Each number is 500 + 40 x the weight over its row's rms, rounded and kept within 0 to 999. Layers, rows and columns count from 0. Numbers have three digits each. The size before them is the row's rms in percent of the matrix's.

# layer 8 MLP gate, 192x64, rms 0.214, rows 156-191, columns 0-63
096:528500455434491448494499463420483506451457539489576458558483542528475491523421599491499463486500478498446539470446503509554462507526472556507532497530459447516504455516467495481557572555426481
099:534452455470431594481515548451505512520491530479503403479425535491472442461493522518520412497544516518489570524531470485472524450490512550581446514494447573515526507483553526481494480557504507
101:486476496518489518524479461519461506443460496482498474574521537527509460540491440500404535534406575451473505474528522492480532409544498411490518564498487548482472487537561526559479528577511515
101:436518583479518470492469520448444472529434498509523558487471518562495487508486441523517578511509526418450469436445492508483553507482509527482483519618564576485501498509506502444550503516531462
099:520553472487507508478494512555495507536453481455544518468512487499530499557532439480492518602447526519505473501554543429473538532536482580565448476521576496548549498452542470448551513555528580
095:534540479456491525451449458450543527551533535497523494451435488538522519501556505533524452564478449485492524540570488513512489510548478581467442500426486462590502421553546466507556492553499523
093:478479530505521537400501443515500536529504598533456438531496494455505521552466472471424488523560515461393556480449441538483529450488476479520519505546498519556515492474523497467575543514523539
096:523536481516475441550509511495550538532470532565502517480489516510418487545477481504527452400520455542475539577517482516492557502465566519569555516601480556468573495529466488535486490522484447
091:487502537436547506501491492523507471505464473409564476540474497420544526471483548489507483499526530560492517443608513513490498522525513587471407496483481403538487480516563493498509553478527554
105:496488545500510517469522442427474533423490521449558539473455488464431470530498586466544515556503513496533548472500479514501428479559486502559497496497486581505450501522492542432491560606486503
105:548425497528561517474499479501418451496520538521419457498472476467487474525515514481529438526473498458497558400569508435530494469558482486486461433459521504506441520499596501520549513487450466
101:541445491469477496510552592527512535469527498519507487453485534424463512507504472504533525535480522504468470489534508580501457467533514371464496522470478545497410522490496535495388569509468527
096:529446475487480493550538465517443528515551551580535501558481464499469475494473496454524490476482529434434470493506534428399543532566510502489487531459488447569538447525512516583468568519486518
098:425488452523514500487507519353538507568532425479460527478506465550447486489425543504512487479469521561507490497507521459529528479478491497521530481434538518491543509464452429459476521539464422
095:479507524463450497446510505557544469441462445506479524514516523474515497573458489468513384513472499530471444504471514459524452469538571487509570549507532519529456518536503521494549516427380504
100:458587552441530491510559431510489491449462429507447540456524449531452480504456528514475507482563520466498512491450552490554457438485527537424527472534467590526556516558485514466520516534494475
101:436477542461543451414487585533476555485557503513514494536482540524489505509538529563496518535478502528471538444503558567490522473531488563467462550537456497464465569446533471468466457571450541
088:458493449441506510491519432481504527508498438463472532452496511522582530486436442523498517534482538507495456494468402484499453543523543492568451479503513487472513472563535608562434522561488528
106:556519488542462469442488540423493517511518497435415509465518584568501488460464514472552484548451503563516445538443540479463437550539489497547504470454522517505502417449454487488533488560514504
099:472551482436452520547493519438561445491549454566541578516465489498524469491484591476509463459489500481564515481487506462466488539516526518543454403458551559453567518487483471442523505496527462
111:447491525429456547554456516468466550454511503509525511506555467471455520404514516536413466598540507510444523484442538474441538470553499488563561531507554521531440487511467495502473522502534491
117:517414592450499514497449445477472519487480484563461451524493459469498478434520450500545455509428489460461447498559467543477510500558512521466520523524513583502499476441493529523457438517433434
113:441512439505468557521516600444529522497513463501461500456471533548468512482490473460459498445487584508502502501526493477437516487557473450494520487551486563521471521462545532485426463600560437
101:558471422488474587486465506508526473496524510468506466489510416495583486418461561465485496491468538544499516490541494495542513476544401443566457444504517518484530590483464469459535496530488477
106:599489521470487497457570481457524616504529563535527454512450509466507445470505436562473490495428549500519502544533513472495529537486508517463459481554454501581470538498482499471509538459542436
099:555572494510539499452448473468495485560480451455491434538421503476498519452493528520524485531434502528416535550534503549516451500557416508502454520579440548511548476530465526463519482518558500
105:455517462499479514503494423543439528411584473508523554518484530505517481507475511498454484540512432528502488508434465527495510492462531539528495457546545443577404516454529495455518581473466437
100:558530529512503466477475478521438501522470537490512440537480540460465487475580453511486448535476441463445573456525505490477506466554497468517527544597488448432474501535559473592470490538434517
097:550517460408580507486445448465550507522538470442532448499473490468519454543508499497466461560504501465506494500449523452464468481498503428515394499439526477441555544519560543502483571502504495
089:606590509512502500393529475504453465515525572475462415512509469493514481462498533479487551512495515528421479522443468436428463481531479530453524467576468514496489521502476486492516508548452480
091:469540537528539478546479471506411440537406477426470460451516494478535468437566461467506500507528484488486506484526481545497559474431426566463477418491498519522530496533449446523543515521518539
096:436469454503514527547508479528539466479531524493481525532495589478524486451561539494437434537495403524511456470512564550471565578507462524591524496500513502466520449460478516509528440553527534
102:430491538453436498509443560532499533455484509516504543515524554487501441465516535484477571481430554489392493562434467474504475510566475470578530435526506488516438478504500503524546559514500477
100:513467494466549437510449561499526502498447465592525508473494468524443489455486430474519566469500505576523473527466507461503532461490505522491509498505399518499586455512497457562422484571489444
107:464523516395551504551494424450477437462511490521451459534521487425551473460486529469471513462430487524530471477453521434510549548503476552523480442470501503589497465526424524511529536473524480
084:526445416518480491470448605488487501477556503423545481474513533506457520493470494455509452426464507529497473443607477496438477509517468463519476537484514531498602488497488444499446483460490532
# layer 8 MLP up, 192x64, rms 0.189, rows 156-191, columns 0-63
093:478552497491511465507494467457513477539426490561505484451457429459498510522451488493427380506486460447491504500602519461510509515474528590446494480425518467524525504547516550543484525479465468
105:518505549467423454528462493449512488545497427488504517432482522596496481548517483512449517536524498535492518492419505476535504504535551437456470563465450531489533527510430545469507453531552402
086:542569529501513447484584466508544502510501455476465586447501556594456510440478495518543563514512520433526491493532476539508419479508513472412484478576478495524487509491467449571500519470499479
100:540518501495546549493500507496585467462566521536485442503468485477502481489469564460497436465482418546486486614565537448523502531500469467450509430444454441523553513476460460544502490514470465
117:564414506483463522552429542498497495458488416477509464519528560506509510483544460536510466462605507473521504469516529527478471478437481533573438506523422436481493442540529493468472459501558511
096:562417491438442564475477462493493522480484463529525492414433546560520496493549542522517480450553520530529531560476539470434519477447521491528510559465492496499447461544545570485462550481453466
094:513586506500546411490561536490499489512523502564468520501455482495533520465557511466544539401477416495537474580460518461457492553487529475429495506481467537514493577471455464506492506454452457
099:463436536502495559419500552503526483507520439525525538406522541506469487501527497511490466548481514493497479485533425529421571510407407484540497439503488469456557502438507508499470451458494503
091:487507511486608479501433495520560492501463488512471444453535474429502530474436517512595569467454450474495476496445455558538543482497476499433512556468494567515498428450444477512484503522531485
115:547478518507471453523487496488559497446564517491520442460495600456499462547500526488510487543496517501556578510525433479483560531549478516449459563456542511495452504435523513604579513492488484
104:547505552572526470531504506501489470538530503411502495456463550502506473505451478477527454488433502476473483472553470519557454463527486554428527461479418523458421591501597513532481533496484515
099:478456436538477526511538429579538510544474571477509475587452473504528534519525508549496525488509523496516460480544546528433574517514511494491452503565519553449593414498525551532504499502542508
100:477430485590454549534499481502542445430533545529524484492404555450515521488464549555514483514480552496530469478571537528595517530514554497547550527545484509461468538530523558517494517464476488
095:483537520512484442444516504486472460550439458506511494442571506501535459457518442489502511548454441481480504435479443462561515462487540503594483491508554481501535431537501554415460544420509489
088:481515498473509531510480478432474340463453535479477417527531521496567518536533489504478439501498500498482503458481473468499490552517515600526523464548487480433520477505508517554532463474442560
092:538455480568496505500548463535499493452458461447494497521556565500531533566510429479478511537553570456529564483580540457509564477495539476476489565500523508480555488535502452503541437513577447
111:535531528531485454436453551490501549589556529478507591485434422472481500493459504538497489556456501525500556445455477486492449503495478530471426502507498452525444454494484538552470467548429455
087:534552479539439411474564471480502489467505565490529567429517489481444536547544527495501526507498522460455521529429522500543538495450533533512425475524449464493546585514535529477547504436464449
096:484499447513534497520481505477582462480489532471589511506493494555559484499480564490467578514434557506461566559401516464499530447454524425518485556501503531521589470458506505489496534539490522
103:494498507490499524487441444451501471559411521456526452528562464508488507523546415606455519472515516443509458455446447484490433547502556517497415473526555472483483501530521528513529490560473491
096:517503523489502538434558517494533517556454485484453512474493499421485505492479482468557489404532552465408545546547465460545410488484498514447457440539479512563504556484538554491499485492541442
119:485562411521474533524567525496531523523467548495520524505540511543541519538478519491478558509517537526575548549424481423537526479498497487543484406464516446498447495470486475453516604453534504
115:463494537413538500476494446515564524468520576463458478416504440470519519520433507495567410476462466505477498489525514487507452590479529526425553563474518465470500471500494504552447534503502535
104:452476415528515521454503531473506555462440491496580515561436458467452508563562471562498512493517547455559529533485546529484550528521563559546507490487526552530492461452555484464480556450523484
098:497511526460483509493552513489482470519584461546503564487547540610476569498532460435453489497462473538521487493465458419594501481532527548466532439479481519544519485474425546445506491491518531
106:470467541544407485535527439415462475575575493451426540503523500492518448530479497572452520517460509514517460509493496534531520524556500588473519460433497530527476548438536478532528523506487533
096:491478424491512443448522548536436516593470461475565475554479509465537546578562450454511481478483529464477438503521458415459554484502507484524488536503539491453487481506481547463474576460488531
088:532473539532519508516482426546510464494467532464505500514529457457479514541457576523529449479498422534591475498556484486544431501511550489524511455481541460541578467470575474563457572501526547
102:475462422487549462533465475563542499534559519464469476467518509521517523465520512484466519497535505569588478514462436436459405509519565544518454509463390529532500507455477460544533471507504497
098:547477563528553500487470477528420536459491447500500488541462579518532524437568481497523480507493568528489494464554533589497492413479535551545555476502539448590482505478542511562519508501515486
089:488524537494553461472531452450540537522592508545477471490479571480486491499513542510456578423473468531499520566518559481537560494551451467417556483512481496525535531518503420480561454519464469
100:489434490561516570492479444502468441508511486530542506479507537530526514475504444545478411518487493566509492535499455557582523462423465447516516576538503483581532456483475497539466485453498422
100:549485484565493507487436469426442526430498534482541448498457509452537465440521500471469542473450616545523545538498468459455497512555517495472523557480527550551538510517516503526582465530528523
095:526524486500482516508461613466534541514493502608512489448495486482554450513604492459499529526495520470508496499513560487529565538522502504453468511484534441518527476517494566600437547535497451
107:457517570433510529553482506509506448486484445490466554577517489397468514537493504458490509470542522513534497432503542439471546550499489583580492508478460494487519530477470439586497502551455516
105:501561592466534494529492502471494521490501392502573451541419461522449431488478498492481490470514518490523558495459503536475539409489476540543476446511580535535522544512521518500523541465431512
# layer 8 MLP down (transposed), 192x64, rms 0.177, rows 156-191, columns 0-63
096:464540505489569555467518486539505511445518442511623462444467521529523508522513461485483452465386561538463496516532550534463483474519500462505556576520502489487532517510432497558460478449492493
104:540443517459526558537517542467537473506525540530493468514565454513497448482521597552565522474562486550533551492482474485473479504585492539499502425473544536509476509527513542452470535580555567
093:524444507530495488499440490471471437470483503508555501506455534462507478518506511472492587448544492573464535531518508561456505438436479579517518541485558469405473440427426542481517531501490530
102:468544453497545484509435511510499453456491470461460492427517503537545480472519487521444419471478456450529478426482514416465571471535524478485496558456453529526544466538489544442516431545443546
103:473577488518542484527514524403501535562512525539499531448551459445480500512517484457488513564469513450483437510463431498487523469496419474420560475474546530465556527456482542488477583519454484
095:536469464493543508457486521526520495509441484545552484438486478501477530475539501499523542597486551475549473504488539496496542524399489561563463493468496525547492450482462543534485415526390443
093:457437527453560567452466492483467445556527518508501503466533465525489535512500417525505463439501475503496484439535567580534468558548439454535467516534529485498472460401481475458447475490545493
100:547481573545529505517464450471493487502466491447374507498454533554585459464501425485504476500495481511470524461467477504566418499570481437454520466475478511520450546513514527502448554464501489
090:594475448464558513518509461522503456453475461518518455471469470460501478528466408514501504477532465585494575555522438527498466504517513528480560481469540457538504545553592476499467505556564493
106:513480482542560477511547476516545455568474532503576456485534504449562554526482441528509524474463493444470507484562428525467563489505437528488449522540511467508570543457449543530490478397494484
102:504473472456529527492579540457567545458509532497487518443547480456500497526511481425548566505510471477477499456530511428538473567486509454533549449397588523523505490428518434499521473515495501
098:494487426512516512603541549476515465448487469526538481475484531575541521512476474494541483498504503518574571474521433455518505466468575394542520492487474477448443561538492468512453506524456540
101:463461481443563516505514523438474551500509533557478462567528522521541568522482469430482476478431486517517480476437526433499540483536594510515509534473559487477527485570541413529466451522512552
102:454451464473492545467522554495458528531560487529520495481417550462540516500496466542498481459541522517499546462573520524514437472395536456490481546579540477488571527552549446502505516509520575
092:529540546581486502524499492533564578434528524529481460495455545543499533435487524519493529477473437488552507525557503544505426456443483468502457566498498545540503487472437538391524479475507458
092:507416484607488488517569533501520442520481472526537447504566577443530511517527506538503574476519498461438494466497410457478530454488501517551488501560557484500475502455485481519534550493513425
101:537517516514477443450500521379412520499492538485503508481519455542461508550470504458548511474491516506576558458433558511480476470467483492473537487467518477429469501474509539409543510559479426
088:502510511477479452477448478535499526544489555458485448462436543515472499532588503508463478546415487526519440451506479518473468425497471554449551543471431499491483521538554575518511560505566562
102:518510516536392475525466497490535486465478538513468486452558554561420520503450526522484449537525515534512444500514462462446512525620434478479527451473504504521455445468567516536483473495546545
109:447492498487454467457498521491571559533570502584522467419422538484476480494459466463502472443557518519533488490529555469475442518545535469526475496428482470477446444437470497494491419521500454
097:494524564546503454514545454462449499462485529447537561500500444479518500455512521525475522475493517531538594501507616555513565517479541525512495456507460488519431435388541474535508520503483511
101:449440500446610511478545472533499459477530467552525495492506460413564501460512503537552586451506478481527505529543513492492474535484512458544501510587586540491484523469411504515489516528524463
112:504545453481526485521454417505583466499535457515524577450477512501545436488489469524516543488562457529467544474435454493500487456493506499513493517504534578483519431488470465437528373486509472
102:459481521509509423504539488504533541493449489529499537429522507491492444453507405527473397463513530540569464452462508575463512497492568482510518531535467491511548420478427482527471491492426515
103:561503559554478514524519490547477463546553426508505528536502508540472571480500519501477439415470572507530467497467523474528468517562579545499472505452443508528526511465503519511486587465577431
104:468441569439539547490524500528525473525515532493547395491518555519498515461474477499479564492492526461432513488534574546530451524520457461531534482431513536467508495482436545458447581552508449
101:542544474488508471529482567482570502494494446509459517452558562498548488519491375463478569445525501508507461525558479463478504483518483518495462499479516475490510436534425537521433614504515512
095:484485465436442528541521480520499458496527506466596457469518517458584537473506477541485506579513423441531457479555485516471483500447504561474404554498521527458506433547523495512482544447466516
098:538505525494469477461529581406538431530513538583467501568506535572438503555503501516453485520521468464527478547470507476510532467479541557572491500439544539492446512435493499449476565491511480
100:477416545513559477505484461444446549493432466496495493511460487480510496498571452552519461541472463440508520398546496525542540391525480506489498447556501470481511532508507527484455483429447470
090:442556567495565531515509474457426399517559459453525496467464544474490437479518493530439417537547497487491524496487548459448512506474467534541459530479445517491542539462490544467545548546529483
102:512494517502466468540523539442557511479481544500496556538511441419525519447452491469503483482568500555495537478458571428532438519513483461488520560493533503534478561492458538486503551519375551
107:513481538454490415509572527449507531495488546504586439506589497488532577560476516468486512483497517407556532465557480551447545464490428498494509515522479516504535515554549498472466440481522474
108:429473511590470501458515536524430468414541483513449537481542496502489522475459515567505544479578529556508487508493458542516507434539546486536520467410500521509484532484405531501555482508553482
105:491516521572494562469432549488556564527461521498499530534507465581532516477472400492521520553528510552556463476586439510460450450478461520517472447510527505475463493501472498515521455416461473
102:506496401526472475523542516496491515549449587489499541452492528499499611467509471447518502519478502548480515507504522512501548517500462358501469502540455507527506479540518520412464455497568512